{
  "head_dim": 64,
  "intermediate_size": 1024,
  "norm": "layernorm",
  "norm_place": "pre",
  "positions": "rope",
  "rope_fraction": 1.0,
  "init_std_up": 0.0258,
  "optimizer": "adamw",
  "learning_rate": 0.00135,
  "warmup_steps": 285,
  "final_lr_fraction": 0.0,
  "batch_tokens": 32768,
  "max_seq_len": 512,
  "train_tokens": 492100000,
  "dataset": "wikipedia_en"
}
Each number is 200 + 30 x the weight over its row's rms, rounded and kept within 0 to 999. Layers, rows and columns count from 0. The size before them is the row's rms in percent of the matrix's.

# layer 4 attention output (transposed), 256x256, rms 0.0781, rows 66-120, columns 0-63
107,180,185,269,182,226,233,162,215,198,198,158,193,177,254,211,187,216,189,209,161,172,170,158,167,204,253,174,252,187,209,228,252,232,188,167,180,202,186,189,192,240,200,228,179,236,136,178,174,130,195,162,203,165,200,232,202,166,200,216,205,273,195,113,210
097,241,168,168,201,218,202,200,223,211,153,222,186,181,186,200,213,182,155,187,166,206,215,162,233,151,201,221,259,199,148,186,222,224,221,199,244,199,232,199,203,204,224,214,199,134,190,222,184,147,226,209,156,173,180,195,202,138,169,226,186,183,264,207,238
111,183,211,216,169,239,166,228,199,205,242,154,234,211,193,189,234,165,204,199,253,196,137,193,227,200,250,227,191,224,244,191,190,218,187,208,227,193,182,230,209,230,196,184,235,194,161,234,205,144,199,181,179,182,207,145,224,197,206,219,190,3,176,238,213
100,228,206,194,224,215,227,198,239,232,132,162,199,201,229,183,187,173,200,205,216,173,255,213,201,186,235,228,188,223,198,179,285,196,176,178,275,220,152,184,199,162,197,225,245,173,198,226,265,220,200,156,194,184,231,222,222,219,218,205,182,167,211,152,193
109,252,209,138,173,230,197,207,146,198,209,211,130,194,146,174,192,136,208,231,187,209,176,191,197,182,175,207,198,172,196,153,180,222,239,212,227,192,155,213,233,198,157,227,229,180,251,207,191,210,226,222,210,223,203,237,147,195,223,237,222,185,216,264,229
110,135,182,167,172,199,190,223,241,192,211,208,185,210,191,247,253,205,195,190,228,191,218,219,236,283,224,168,208,175,243,191,171,229,193,228,146,230,161,158,207,259,187,159,175,240,204,189,241,204,206,253,212,205,228,245,218,239,158,195,208,130,176,214,178
109,180,207,194,217,186,211,206,233,181,229,224,204,177,157,210,204,236,226,256,170,224,183,188,197,161,228,218,205,258,167,199,158,265,224,213,239,211,148,244,197,250,216,202,232,185,199,167,206,176,193,167,240,210,144,232,235,230,188,182,206,49,164,199,196
111,231,216,112,191,240,186,194,192,260,215,194,204,191,198,208,211,232,232,187,226,196,239,208,190,250,205,225,186,210,199,173,163,216,192,221,212,195,162,186,219,192,216,147,265,193,235,153,243,211,203,201,154,234,165,226,208,182,228,219,206,194,165,178,170
106,203,191,209,211,214,215,242,156,199,190,231,220,188,250,214,165,170,241,193,175,176,237,226,201,138,214,213,223,223,120,158,185,241,161,255,184,174,190,168,180,240,222,227,176,256,203,243,173,227,204,179,147,214,191,212,178,159,198,217,163,260,208,196,213
106,142,161,259,226,203,167,201,223,240,216,166,202,202,202,227,208,229,219,197,209,254,197,201,178,210,211,187,221,201,196,222,217,237,186,189,202,190,186,169,182,159,225,93,163,229,202,198,183,216,216,181,196,167,160,194,212,171,220,134,201,249,194,185,224
107,227,199,196,191,167,185,230,211,184,245,192,202,204,225,209,179,237,221,178,198,249,140,229,192,189,179,224,200,223,185,196,230,192,240,202,198,190,190,219,211,198,195,243,222,166,228,192,201,191,194,178,166,217,229,225,199,201,188,196,170,63,194,255,241
102,201,221,162,171,188,165,151,199,203,191,190,201,248,172,168,210,197,220,233,207,175,193,188,250,150,194,176,200,206,221,221,177,197,169,81,221,220,228,223,264,182,201,223,169,189,172,236,182,218,237,176,156,254,202,173,200,160,171,204,178,252,216,206,270
103,186,259,204,202,168,107,224,192,241,240,162,169,184,178,191,209,227,163,170,241,223,190,178,170,204,217,186,181,204,253,223,201,165,199,254,193,208,164,193,197,238,204,219,175,258,162,223,200,234,158,269,163,223,215,184,222,163,222,127,186,158,220,178,231
103,214,205,168,192,209,164,225,232,222,226,217,189,184,190,189,215,154,181,239,144,188,196,163,219,157,265,233,202,198,197,161,166,261,242,193,221,225,170,223,231,200,201,139,208,147,156,254,191,231,199,218,146,160,208,185,174,237,193,184,180,171,218,202,193
103,178,228,191,168,217,167,173,211,215,204,209,233,193,247,203,211,172,223,160,183,206,218,175,195,162,171,124,230,218,189,162,161,190,179,204,172,187,222,238,177,276,234,201,184,228,216,182,195,214,171,240,194,207,188,167,221,188,216,253,250,181,205,161,213
113,180,194,151,192,214,199,265,173,199,220,268,185,194,228,214,206,208,187,179,197,194,177,171,228,179,197,193,201,240,229,183,201,225,184,196,205,175,221,194,206,202,187,175,181,244,181,255,208,256,174,236,183,211,219,234,216,186,195,168,212,203,176,240,131
111,227,248,225,212,198,215,192,171,208,210,160,237,202,193,223,196,226,210,185,219,224,203,157,163,199,171,219,183,222,211,192,231,171,196,130,234,198,217,239,167,196,164,167,194,196,206,223,273,206,183,137,161,216,197,176,217,175,147,163,193,379,191,204,135
095,193,242,239,219,175,201,212,173,191,214,174,213,254,189,179,207,167,205,157,152,238,232,196,201,258,186,250,170,181,167,225,186,216,186,219,183,182,235,183,233,208,225,212,164,226,217,159,183,200,118,200,251,220,193,172,179,195,208,149,166,153,173,222,216
106,199,152,210,177,195,190,180,213,199,204,199,207,195,217,144,127,205,172,186,198,153,225,225,220,255,206,184,233,201,219,149,222,201,148,101,225,164,206,145,172,227,168,160,233,181,174,241,177,244,225,240,235,173,236,243,184,187,221,212,192,253,154,144,181
109,187,214,241,183,204,224,206,190,175,229,201,194,180,220,220,175,212,177,207,215,175,138,246,138,191,190,144,230,171,216,169,172,245,237,256,166,210,191,188,287,227,217,158,218,206,142,165,191,174,275,184,196,178,182,187,235,259,223,241,184,87,189,170,210
104,221,249,206,181,157,231,168,175,198,200,208,175,156,193,176,276,206,175,126,204,182,218,179,203,209,178,220,217,189,270,187,196,205,195,230,181,199,221,163,266,196,169,171,180,191,184,229,196,249,191,141,216,244,177,205,194,158,185,145,191,206,192,242,196
110,195,251,264,198,193,174,185,191,203,168,282,183,199,195,210,202,155,192,196,235,238,206,176,232,225,178,186,168,191,203,205,159,240,177,219,196,176,251,175,155,245,220,209,204,228,202,169,156,196,200,219,177,125,179,203,186,177,212,199,152,218,193,262,199
107,207,197,207,186,202,191,226,186,193,213,261,236,225,209,299,158,244,169,263,253,223,213,215,193,235,203,222,185,215,210,149,223,209,180,177,169,200,201,195,202,226,268,199,214,156,177,218,215,190,211,200,132,204,185,206,145,231,201,218,150,111,209,236,174
105,207,190,204,192,194,170,212,200,240,151,234,207,207,140,213,121,229,180,192,203,218,179,217,185,254,224,221,237,196,174,220,216,161,219,247,180,179,198,258,196,214,170,254,222,214,198,184,182,207,189,211,212,211,176,254,153,236,210,180,199,219,211,262,210
102,203,206,259,215,237,166,237,219,191,228,179,229,185,168,210,187,140,192,207,183,207,205,215,201,213,219,142,210,171,174,200,194,144,231,218,186,249,192,231,146,223,209,169,226,233,196,173,202,186,160,260,197,219,250,151,179,224,212,207,229,137,192,195,146
107,228,210,160,247,211,252,201,200,216,213,201,217,174,182,206,163,145,229,193,182,227,190,177,199,226,242,187,232,218,184,212,184,171,191,174,207,221,177,181,153,214,227,174,224,171,181,180,159,223,203,174,230,250,160,187,182,179,249,225,168,252,114,161,152
111,208,185,188,186,188,206,207,238,130,147,250,184,177,270,197,209,177,219,200,222,196,181,213,248,248,186,206,210,216,160,208,188,197,146,203,169,205,222,192,185,207,228,204,202,191,180,195,189,254,179,188,168,215,190,249,182,154,161,200,180,349,192,241,170
102,239,168,159,205,205,228,182,194,209,195,261,246,212,201,179,240,211,225,203,181,178,203,250,227,178,230,167,228,208,198,216,194,236,199,172,202,184,161,195,204,175,207,232,204,206,191,283,168,217,208,132,224,218,195,196,198,186,183,230,178,181,241,199,186
110,291,189,167,210,185,146,210,182,230,132,195,191,201,229,177,216,242,176,235,190,182,153,216,205,180,189,227,241,149,164,217,180,177,173,247,182,218,178,216,247,191,187,253,184,257,211,267,164,189,197,191,221,211,212,203,178,155,200,214,191,196,206,200,229
110,213,243,202,164,186,181,211,181,193,148,216,210,216,180,216,191,189,199,229,237,171,174,250,184,260,258,192,219,217,197,219,217,223,211,176,234,192,190,190,221,210,229,173,197,196,191,226,208,232,217,148,209,240,126,196,195,213,208,200,174,128,190,209,229
105,140,196,256,201,216,167,184,227,252,194,238,194,204,207,201,188,224,163,188,234,197,233,135,153,200,150,237,158,206,116,229,209,156,205,165,151,226,225,206,208,183,225,250,206,234,195,206,219,207,225,205,189,230,166,223,152,200,148,206,210,231,233,164,201
113,230,186,191,207,228,179,192,173,156,152,152,183,186,154,176,221,182,165,207,213,209,199,218,202,189,208,180,209,171,233,208,148,192,219,202,217,131,179,204,210,199,217,227,241,181,228,161,192,159,182,251,202,227,237,220,193,244,219,249,207,87,166,177,241
102,191,210,214,231,176,169,152,194,245,192,198,189,200,223,186,172,199,279,180,179,247,224,163,177,262,148,197,173,160,233,171,191,188,241,207,157,216,278,236,193,180,215,210,191,210,180,182,184,256,191,204,210,169,178,258,180,149,173,244,261,180,176,246,229
101,202,156,234,223,221,242,180,175,181,267,223,151,223,174,240,148,191,241,210,201,196,160,240,191,202,154,210,209,187,231,216,220,241,222,172,167,180,186,151,221,216,238,216,244,218,166,162,199,192,198,180,192,220,192,179,151,268,205,149,168,230,185,237,197
100,223,186,175,189,226,224,122,228,186,185,212,178,163,180,175,175,196,169,250,191,175,223,220,259,100,211,185,204,241,221,219,237,184,168,211,226,197,182,209,200,238,204,166,212,201,219,239,201,174,249,168,173,237,234,227,190,155,222,207,191,270,215,187,180
110,189,175,208,136,165,204,165,213,193,187,147,146,152,223,148,204,207,227,204,187,225,212,167,195,226,192,169,228,209,204,177,199,201,250,268,211,219,195,238,183,186,266,189,160,187,174,180,165,193,156,181,204,188,206,218,204,175,179,174,186,264,197,152,179
113,220,188,204,181,238,191,201,243,190,201,200,196,181,208,197,209,216,212,233,181,217,198,144,196,196,161,213,240,192,194,207,228,155,152,196,214,203,168,258,146,286,228,138,187,185,237,159,209,149,201,138,223,169,202,274,206,166,221,196,223,283,169,197,224
106,193,200,222,239,214,190,185,226,210,158,180,159,213,165,158,243,179,191,172,162,170,198,174,170,191,186,246,170,237,210,212,197,162,209,220,203,238,216,195,216,217,202,184,165,229,262,214,213,211,182,228,156,235,197,176,208,186,202,212,144,103,176,173,189
111,186,205,214,219,212,246,198,228,139,188,179,233,197,241,209,243,218,216,187,240,228,215,222,265,192,185,255,181,260,125,212,203,182,150,165,202,203,153,181,222,211,139,261,256,214,192,241,147,217,190,170,213,211,195,196,211,193,162,210,202,221,206,158,145
107,220,222,169,194,204,243,203,194,199,237,172,198,229,201,191,174,223,210,186,212,214,219,230,192,246,175,199,214,213,238,156,198,177,179,156,258,129,195,222,187,197,197,211,201,210,211,187,227,152,211,207,185,179,169,162,233,222,213,203,192,328,169,188,169
110,176,166,213,152,170,246,199,194,223,194,171,232,202,246,207,245,211,195,193,171,181,180,177,177,224,228,194,194,207,202,191,202,190,202,184,213,234,228,196,167,212,174,205,142,156,168,189,214,196,241,206,194,246,221,252,217,145,197,148,152,112,172,161,211
107,181,196,170,172,231,215,201,261,207,187,247,197,212,167,223,171,202,192,213,189,171,176,224,221,260,236,210,178,191,222,196,232,187,280,185,178,202,211,188,200,206,227,179,161,183,207,221,217,186,183,229,181,217,208,151,212,184,176,256,179,94,220,184,213
106,205,201,181,238,252,203,180,243,162,194,145,236,226,101,201,251,210,263,248,209,150,183,175,161,181,240,196,233,202,242,222,199,222,208,198,228,203,188,190,220,200,242,268,209,196,264,208,166,190,193,153,173,186,216,224,194,210,192,230,201,205,172,189,249
109,152,240,221,233,211,234,148,170,182,209,239,228,215,219,174,190,197,175,187,232,203,194,254,182,207,233,174,224,160,262,207,170,226,149,188,208,165,209,198,189,156,214,258,165,184,202,232,193,159,186,184,202,135,224,209,207,201,170,230,156,200,197,178,209
105,217,222,273,246,216,192,157,208,145,165,174,206,200,183,194,236,169,171,177,245,145,221,208,202,187,179,203,193,200,179,196,266,162,146,184,179,232,206,161,177,196,157,220,150,202,194,214,233,196,213,238,165,190,241,234,180,232,210,194,174,227,203,182,209
100,209,216,226,217,184,215,195,245,264,194,208,206,191,215,202,238,210,195,155,224,203,197,175,217,166,188,176,175,233,218,206,185,147,153,219,148,175,219,174,208,237,216,242,193,134,213,212,230,218,250,209,229,191,201,248,172,176,172,197,190,251,189,197,200
114,235,283,145,185,198,175,143,187,212,182,258,247,184,225,211,238,204,155,213,232,207,234,180,171,199,179,208,215,108,224,236,184,184,225,229,240,234,204,246,188,241,197,208,183,197,185,197,157,246,240,200,183,205,208,157,196,179,254,226,233,170,244,209,210
099,234,168,189,195,218,208,230,177,173,216,219,193,221,203,212,185,214,190,255,234,134,168,238,208,109,243,193,223,200,209,216,216,162,199,236,244,249,181,217,126,160,197,173,243,178,297,205,270,204,244,185,211,220,194,242,195,191,214,264,203,244,250,230,193
102,187,210,189,193,209,187,176,169,209,215,176,213,199,194,176,193,160,173,185,227,204,224,174,189,236,239,201,248,200,175,150,230,183,165,213,200,194,212,190,227,169,143,189,257,146,219,235,232,274,231,161,163,221,239,203,118,145,179,168,176,195,218,256,196
109,172,161,238,147,218,214,215,183,93,145,186,219,197,210,218,197,142,192,253,177,189,234,182,159,211,165,237,222,183,177,171,195,210,246,181,231,194,188,253,224,206,191,185,215,223,187,244,213,180,224,174,206,215,213,197,132,176,263,197,181,157,228,175,194
101,203,220,249,206,201,227,180,264,178,185,168,173,164,151,232,171,240,220,149,229,201,213,190,169,247,216,214,254,193,236,148,203,251,212,181,213,248,216,190,194,171,234,215,147,220,225,159,84,191,145,239,174,186,190,224,204,236,218,214,258,123,178,199,238
112,188,189,161,257,193,178,193,186,228,186,186,213,241,214,170,287,191,211,247,164,194,243,192,176,176,236,198,200,166,187,203,247,233,196,170,217,175,187,207,175,131,216,201,184,185,244,220,183,212,157,152,227,220,188,173,234,225,211,176,188,221,209,194,198
097,196,211,196,222,234,227,207,175,185,199,227,200,243,251,163,196,235,188,158,195,208,212,200,188,215,194,191,172,193,187,187,169,168,139,171,183,205,192,186,223,230,164,239,248,207,140,158,208,188,236,244,238,159,189,289,155,199,205,237,188,226,213,199,187
107,205,183,192,183,172,187,206,191,191,195,253,239,234,176,181,247,243,233,194,177,187,202,193,173,200,212,190,217,185,209,189,197,191,260,224,177,235,181,246,161,177,183,229,186,255,173,179,193,239,157,206,229,202,226,169,175,226,214,206,187,316,213,203,213
106,240,233,172,211,197,212,216,183,195,202,200,181,206,231,175,198,197,204,196,208,194,205,258,226,195,238,190,219,209,232,259,216,184,221,199,233,208,159,200,158,213,177,197,249,208,215,186,244,212,192,211,203,138,177,146,191,193,215,181,200,165,137,229,212
# layer 4 attention value, 256x256, rms 0.079, rows 67-120, columns 0-63
101,194,208,147,192,171,183,237,213,200,234,205,225,189,199,218,216,205,209,216,273,210,164,220,228,193,173,186,194,158,213,216,242,171,128,165,183,205,226,239,197,217,186,247,149,150,250,186,189,235,170,185,229,202,187,226,178,182,219,220,140,189,206,138,250
110,264,186,174,173,177,194,178,206,255,228,234,155,173,235,179,199,124,210,196,148,226,218,157,179,204,141,161,242,235,250,194,175,234,231,183,195,251,220,121,211,199,198,159,223,206,233,180,221,225,214,208,186,238,219,167,125,199,266,140,183,198,185,214,164
102,240,202,218,193,199,142,185,151,249,201,205,172,195,217,226,193,222,228,186,188,174,229,224,257,221,182,148,308,230,267,232,179,191,275,195,159,255,210,219,218,242,204,200,161,177,177,225,167,187,201,182,175,247,220,145,207,267,171,200,217,192,237,183,185
111,132,216,202,232,176,194,178,214,252,151,206,207,241,156,230,221,227,215,208,267,170,184,221,174,187,148,218,145,224,193,225,214,160,170,158,147,207,188,186,201,216,199,188,227,178,202,222,164,205,210,207,232,218,189,193,227,166,209,195,192,176,179,198,190
109,234,187,264,190,211,225,209,211,226,172,267,203,173,220,160,182,245,221,186,177,173,245,165,194,172,200,183,181,188,201,167,225,214,291,246,240,228,229,160,231,147,201,176,243,174,163,233,192,193,204,238,191,235,203,138,243,211,259,204,239,211,236,142,182
107,189,193,198,233,175,264,218,221,227,198,176,209,231,282,182,181,241,243,222,188,189,168,182,249,176,133,176,161,199,204,210,185,182,280,255,191,158,184,190,200,180,223,201,253,212,167,185,206,230,118,221,159,177,216,192,264,174,184,213,175,204,202,203,221
110,177,198,216,247,190,180,251,242,250,239,237,212,225,215,165,250,194,184,196,234,152,233,255,195,183,164,261,167,193,222,203,193,129,267,182,233,272,199,147,176,254,201,159,191,168,190,143,166,179,202,216,205,223,191,218,208,199,184,191,193,188,175,194,132
105,205,217,197,213,181,189,243,177,181,196,225,186,238,179,211,178,208,208,285,284,214,218,204,202,178,195,140,168,230,264,199,209,257,203,174,172,259,185,250,174,192,209,224,218,193,226,205,248,205,183,197,222,240,176,232,185,202,247,215,224,198,204,216,212
105,222,205,182,198,237,200,227,186,165,230,206,191,176,204,181,205,201,186,157,179,177,192,180,249,213,216,150,134,219,207,140,201,183,172,214,223,249,206,224,144,208,196,203,265,210,160,227,240,185,239,212,153,219,190,210,205,211,173,178,226,212,217,155,178
109,156,190,120,172,205,194,220,215,207,176,236,224,196,176,190,205,202,230,208,195,183,219,259,228,199,192,185,171,198,197,227,201,238,153,137,221,253,224,193,154,228,206,160,193,224,123,202,226,190,202,177,197,206,204,165,154,212,221,228,202,196,214,166,195
102,189,191,192,142,163,229,210,213,198,198,195,158,153,200,229,229,183,137,208,216,206,182,179,221,199,222,219,199,184,183,194,160,255,153,178,223,187,207,185,226,256,214,201,211,228,201,133,152,231,221,247,223,149,193,190,160,233,253,210,197,210,201,268,170
102,227,147,217,233,190,243,167,226,200,192,228,191,173,236,155,230,223,247,189,145,228,181,176,209,220,204,181,222,210,159,186,184,191,221,212,214,265,254,203,189,148,210,162,190,226,157,186,134,160,188,194,253,210,225,229,164,211,204,210,186,206,182,197,221
103,249,228,189,226,212,218,159,193,218,163,204,223,218,224,195,202,236,262,199,205,192,170,207,261,180,242,159,232,221,216,199,249,245,193,219,192,172,154,148,190,251,196,175,193,133,177,180,174,200,155,241,250,263,204,192,205,180,125,167,165,202,171,147,213
106,170,209,177,182,177,199,195,204,199,222,182,229,185,191,194,161,178,217,207,243,188,233,207,255,215,217,234,172,155,203,208,187,273,233,240,187,172,165,162,206,201,202,280,265,221,228,167,174,234,207,168,206,191,178,208,211,215,206,156,224,208,244,177,245
111,210,227,186,218,234,155,200,235,181,173,189,191,226,166,161,206,213,176,228,265,196,236,216,241,203,188,206,229,247,231,189,223,185,200,201,240,185,160,188,247,208,195,196,200,209,243,166,202,190,174,235,159,238,198,227,181,179,190,217,228,206,237,181,207
112,214,194,221,255,191,187,229,186,175,224,166,227,209,221,230,267,189,189,204,194,213,206,234,181,226,200,223,206,207,175,225,153,169,190,197,198,220,247,114,245,174,196,206,177,187,248,229,172,211,174,182,277,200,194,260,170,170,211,165,178,209,174,209,186
098,159,189,228,234,221,207,195,228,235,208,217,171,174,171,142,254,189,233,254,167,199,189,263,134,177,200,142,275,240,202,192,204,144,235,219,243,247,147,228,221,172,190,141,218,236,216,250,243,231,269,212,194,183,208,175,246,211,192,201,205,206,213,198,173
108,193,220,192,218,228,179,160,168,175,238,199,195,183,189,189,272,237,153,163,198,213,267,146,179,189,222,178,199,147,206,243,154,200,173,250,186,221,174,210,207,190,205,147,195,175,217,193,228,159,197,203,253,217,177,229,183,192,218,202,177,188,220,219,189
102,128,230,209,209,231,190,195,197,223,192,193,220,233,205,159,162,208,229,221,226,238,252,179,187,186,249,202,227,273,199,212,215,176,205,216,212,144,202,215,187,184,212,175,291,210,198,187,220,199,95,232,171,182,201,224,156,220,187,192,191,209,191,178,243
109,151,207,186,224,205,185,211,206,197,209,187,193,209,200,219,213,172,165,246,251,213,246,202,270,256,189,257,205,247,236,246,218,188,240,171,183,210,172,146,212,192,195,132,203,233,236,187,149,207,239,220,181,205,217,197,126,194,200,194,214,196,239,162,208
111,235,188,191,281,248,162,217,176,182,185,179,215,202,222,189,223,195,228,225,206,132,234,239,234,159,172,224,230,226,190,185,231,197,154,188,200,151,109,259,302,223,215,140,214,197,183,193,231,220,247,225,250,221,213,210,211,206,202,192,268,196,196,170,232
107,170,200,183,166,212,215,221,171,208,190,144,166,254,193,214,184,179,152,199,225,149,150,159,205,140,211,210,212,211,211,176,187,218,196,212,243,152,192,170,197,171,208,187,267,234,253,214,178,195,221,206,230,252,223,204,131,188,169,211,233,197,220,203,213
108,148,187,179,208,218,213,194,220,194,213,187,195,250,216,173,220,146,231,186,185,149,244,222,219,138,273,136,215,221,190,164,246,218,188,215,235,241,138,135,224,236,193,124,190,215,224,156,200,164,218,235,170,250,202,190,186,199,180,195,214,209,196,176,186
104,237,200,218,135,166,190,223,192,190,155,213,218,248,185,189,218,247,211,175,232,225,261,177,169,184,159,149,167,170,209,214,221,159,170,209,181,202,192,218,196,198,171,170,146,211,150,223,196,210,197,210,276,179,191,195,186,205,256,184,169,197,192,197,239
109,192,213,231,152,189,180,190,183,190,193,175,204,194,230,206,211,217,188,224,219,238,156,182,174,210,185,199,133,215,204,171,219,168,191,204,180,205,172,214,212,192,225,205,199,237,206,198,193,188,197,237,198,212,177,249,157,148,164,215,189,187,173,201,183
109,228,219,213,183,176,197,232,216,200,222,196,236,193,192,189,221,151,187,186,238,170,192,259,225,172,219,220,234,222,154,176,236,243,207,153,218,203,220,221,239,201,207,199,206,198,143,210,180,162,190,174,171,188,217,203,214,211,196,199,175,177,183,167,177
105,184,213,195,212,162,166,234,231,154,253,171,163,207,198,245,185,209,142,212,177,166,210,209,228,218,145,266,145,168,212,216,237,206,135,194,215,224,249,215,193,231,179,281,138,201,215,232,251,224,154,193,190,215,171,212,242,202,216,215,214,193,230,232,248
108,198,201,152,157,163,184,222,164,167,204,211,198,236,223,214,200,174,211,205,198,180,183,223,219,186,196,182,232,129,207,245,184,198,148,220,218,174,192,187,176,219,192,223,189,167,129,210,206,218,179,198,247,173,187,171,312,236,254,250,199,185,191,260,192
107,175,189,194,180,220,253,222,233,226,239,135,161,231,256,198,151,180,201,208,152,156,208,227,165,202,223,201,162,255,208,221,186,227,218,240,182,245,176,153,162,161,201,240,178,225,142,211,167,208,240,182,213,226,194,248,253,213,217,207,175,207,200,191,173
103,173,197,153,159,133,239,184,185,109,246,200,234,162,202,215,208,246,247,185,212,132,182,162,279,177,187,207,256,231,217,199,209,183,160,218,233,156,213,225,193,202,199,189,232,207,231,187,234,200,167,208,222,155,228,190,246,230,207,202,273,188,148,197,210
110,155,204,199,204,124,218,148,205,226,237,193,141,216,206,222,194,196,227,201,253,199,210,210,190,204,168,194,213,159,162,178,209,240,215,181,184,200,178,155,203,272,185,158,171,198,110,169,246,252,220,225,222,158,203,165,254,238,182,188,193,206,200,246,201
103,167,174,174,148,257,170,217,218,247,211,213,221,170,181,198,213,216,221,243,193,197,229,193,197,170,208,210,228,189,264,231,138,195,203,219,260,196,173,205,175,205,207,218,174,249,198,218,223,181,220,151,194,199,202,195,218,226,192,209,208,206,194,175,157
099,162,190,176,183,176,202,203,220,179,210,210,180,191,248,192,164,205,232,240,130,206,177,168,208,168,237,159,202,229,249,178,211,208,224,154,209,217,157,225,218,195,226,170,263,178,193,193,177,167,217,198,175,220,191,233,206,172,192,215,255,196,212,188,202
101,168,199,195,210,124,197,238,213,188,190,138,224,238,176,276,217,207,186,151,237,226,143,222,169,211,190,223,116,143,157,216,210,194,212,170,157,198,226,207,154,184,232,210,267,132,210,186,237,200,188,224,230,240,192,191,167,208,237,154,224,195,262,213,241
111,224,187,174,206,179,201,160,216,175,200,212,221,215,148,204,217,207,186,122,202,218,179,177,186,187,185,227,237,209,237,226,204,233,194,229,210,200,168,180,170,200,194,210,163,189,164,240,217,193,210,162,185,210,205,202,249,213,222,158,177,198,242,151,231
114,184,215,207,210,154,208,208,158,245,204,191,187,215,155,198,261,227,204,172,241,221,171,240,192,173,184,192,204,178,177,210,187,192,193,202,228,147,197,188,154,178,203,232,230,175,184,229,192,222,258,147,245,201,197,182,224,198,186,201,177,206,220,183,173
106,149,168,229,207,180,225,205,209,163,203,274,202,186,192,171,162,218,262,235,198,213,175,201,151,186,144,160,162,178,178,212,247,160,202,232,187,203,167,199,237,191,219,215,201,145,170,218,200,207,230,200,252,171,190,228,206,232,129,171,188,210,170,220,208
112,199,257,251,219,198,229,181,198,161,241,187,151,192,213,212,185,165,186,194,203,174,223,207,215,231,210,178,238,181,238,188,181,228,201,193,157,161,165,285,206,196,184,196,147,233,258,228,271,186,160,221,223,227,202,190,181,159,233,180,226,192,184,193,189
107,183,198,172,245,171,211,183,218,205,198,168,225,168,217,230,185,155,178,204,229,195,194,231,154,205,249,239,143,165,169,192,113,232,132,192,164,249,143,205,225,219,189,172,221,196,163,204,116,182,225,180,179,177,179,218,168,186,235,159,208,200,176,233,172
109,171,204,142,232,230,146,225,187,180,209,176,135,166,231,240,192,183,234,168,205,155,181,212,175,201,240,197,223,222,200,192,242,159,210,205,163,215,202,154,164,181,197,211,170,197,220,221,237,243,206,223,210,152,211,182,199,196,198,189,117,211,253,161,238
107,200,186,184,161,219,196,171,199,198,204,180,191,139,168,178,222,248,227,211,244,182,212,162,205,177,144,137,197,167,180,136,212,161,177,162,197,238,180,156,219,167,213,149,182,183,145,222,175,244,242,190,185,158,228,165,152,232,210,208,225,206,241,204,170
107,142,201,210,256,203,273,219,162,196,163,227,172,197,200,197,219,217,168,202,166,257,227,275,226,208,144,177,202,212,172,140,170,191,233,209,177,160,232,218,230,253,203,250,191,222,195,206,204,209,202,197,171,211,182,182,253,201,178,255,213,195,212,207,208
110,176,192,256,253,241,159,212,236,190,141,176,192,199,210,232,155,170,152,231,201,181,248,184,182,180,182,247,185,231,159,223,251,246,173,174,202,241,169,219,187,229,192,220,224,273,214,226,206,235,240,201,222,243,203,164,252,187,222,243,178,210,196,206,141
106,203,181,261,160,214,220,194,157,196,247,205,170,215,227,225,195,218,236,249,245,243,197,225,170,219,167,191,176,178,187,225,240,215,227,248,177,216,212,196,220,164,188,239,235,197,196,214,204,190,123,178,246,208,215,213,233,214,236,219,210,201,137,222,143
102,138,168,196,197,160,208,214,152,131,225,209,218,122,213,242,222,182,218,156,231,260,256,191,184,249,246,175,239,247,171,190,214,245,227,227,180,229,181,204,217,181,196,235,247,190,208,240,230,163,198,231,233,206,202,154,169,243,202,209,189,219,210,202,244
114,198,176,248,194,234,202,210,226,215,183,157,219,258,209,204,221,186,174,203,206,199,195,184,278,169,180,217,195,249,198,183,199,201,171,209,178,141,204,187,192,220,195,179,221,201,232,170,208,197,227,187,222,217,208,247,151,227,146,163,212,199,194,187,209
103,209,204,178,195,186,188,164,216,211,170,197,227,201,215,166,227,204,138,179,211,218,235,192,205,192,180,201,199,184,186,212,167,203,181,163,171,126,245,245,195,209,210,225,205,172,165,199,149,194,153,213,198,206,183,184,232,192,165,145,203,197,194,212,176
103,204,183,180,180,182,199,239,212,188,155,206,216,221,204,186,244,176,156,199,188,157,209,201,202,178,259,208,249,234,208,231,182,243,235,203,215,194,197,163,184,217,204,206,186,215,239,192,184,159,182,189,237,220,194,142,178,130,220,195,187,179,220,196,213
113,216,228,192,194,178,179,191,206,211,188,154,223,223,201,208,214,195,89,214,230,198,210,164,231,200,179,201,208,198,175,240,160,194,215,187,222,180,206,249,163,178,213,191,204,176,200,222,156,238,188,219,205,188,209,183,231,198,186,200,220,194,173,229,202
102,165,160,174,170,235,187,175,252,222,240,197,207,218,194,176,163,141,162,211,194,204,208,252,181,207,186,163,175,244,202,208,194,174,287,259,209,219,159,184,179,221,187,114,212,193,235,221,210,196,235,227,139,210,198,226,239,224,140,238,210,213,181,193,175
112,196,220,238,176,195,191,174,217,231,174,205,182,208,173,184,224,199,218,180,197,208,142,208,254,213,185,152,149,211,171,253,108,198,178,196,238,221,200,219,209,215,183,185,220,213,206,180,238,214,203,167,142,168,186,232,282,170,202,231,182,197,191,214,196
102,149,170,232,232,209,166,214,163,158,192,181,180,193,185,215,211,223,233,217,254,162,233,222,196,181,215,241,215,205,165,197,220,182,259,236,151,172,179,229,224,191,197,219,177,171,224,170,236,179,215,178,276,264,215,174,178,196,186,201,195,202,200,177,200
107,192,200,167,195,208,198,170,210,165,195,229,164,205,200,198,202,123,206,188,193,177,172,202,171,211,200,244,174,241,204,182,190,214,169,205,166,201,185,195,197,220,207,218,133,183,179,200,150,213,204,184,171,250,202,195,214,171,200,190,214,199,205,216,209
107,253,173,183,199,198,217,248,224,196,175,215,203,176,211,182,185,226,188,253,223,219,162,197,165,256,145,171,203,187,197,198,197,203,219,193,189,191,162,252,185,171,211,218,186,230,227,181,193,179,199,192,247,177,178,206,231,257,178,178,211,200,169,199,214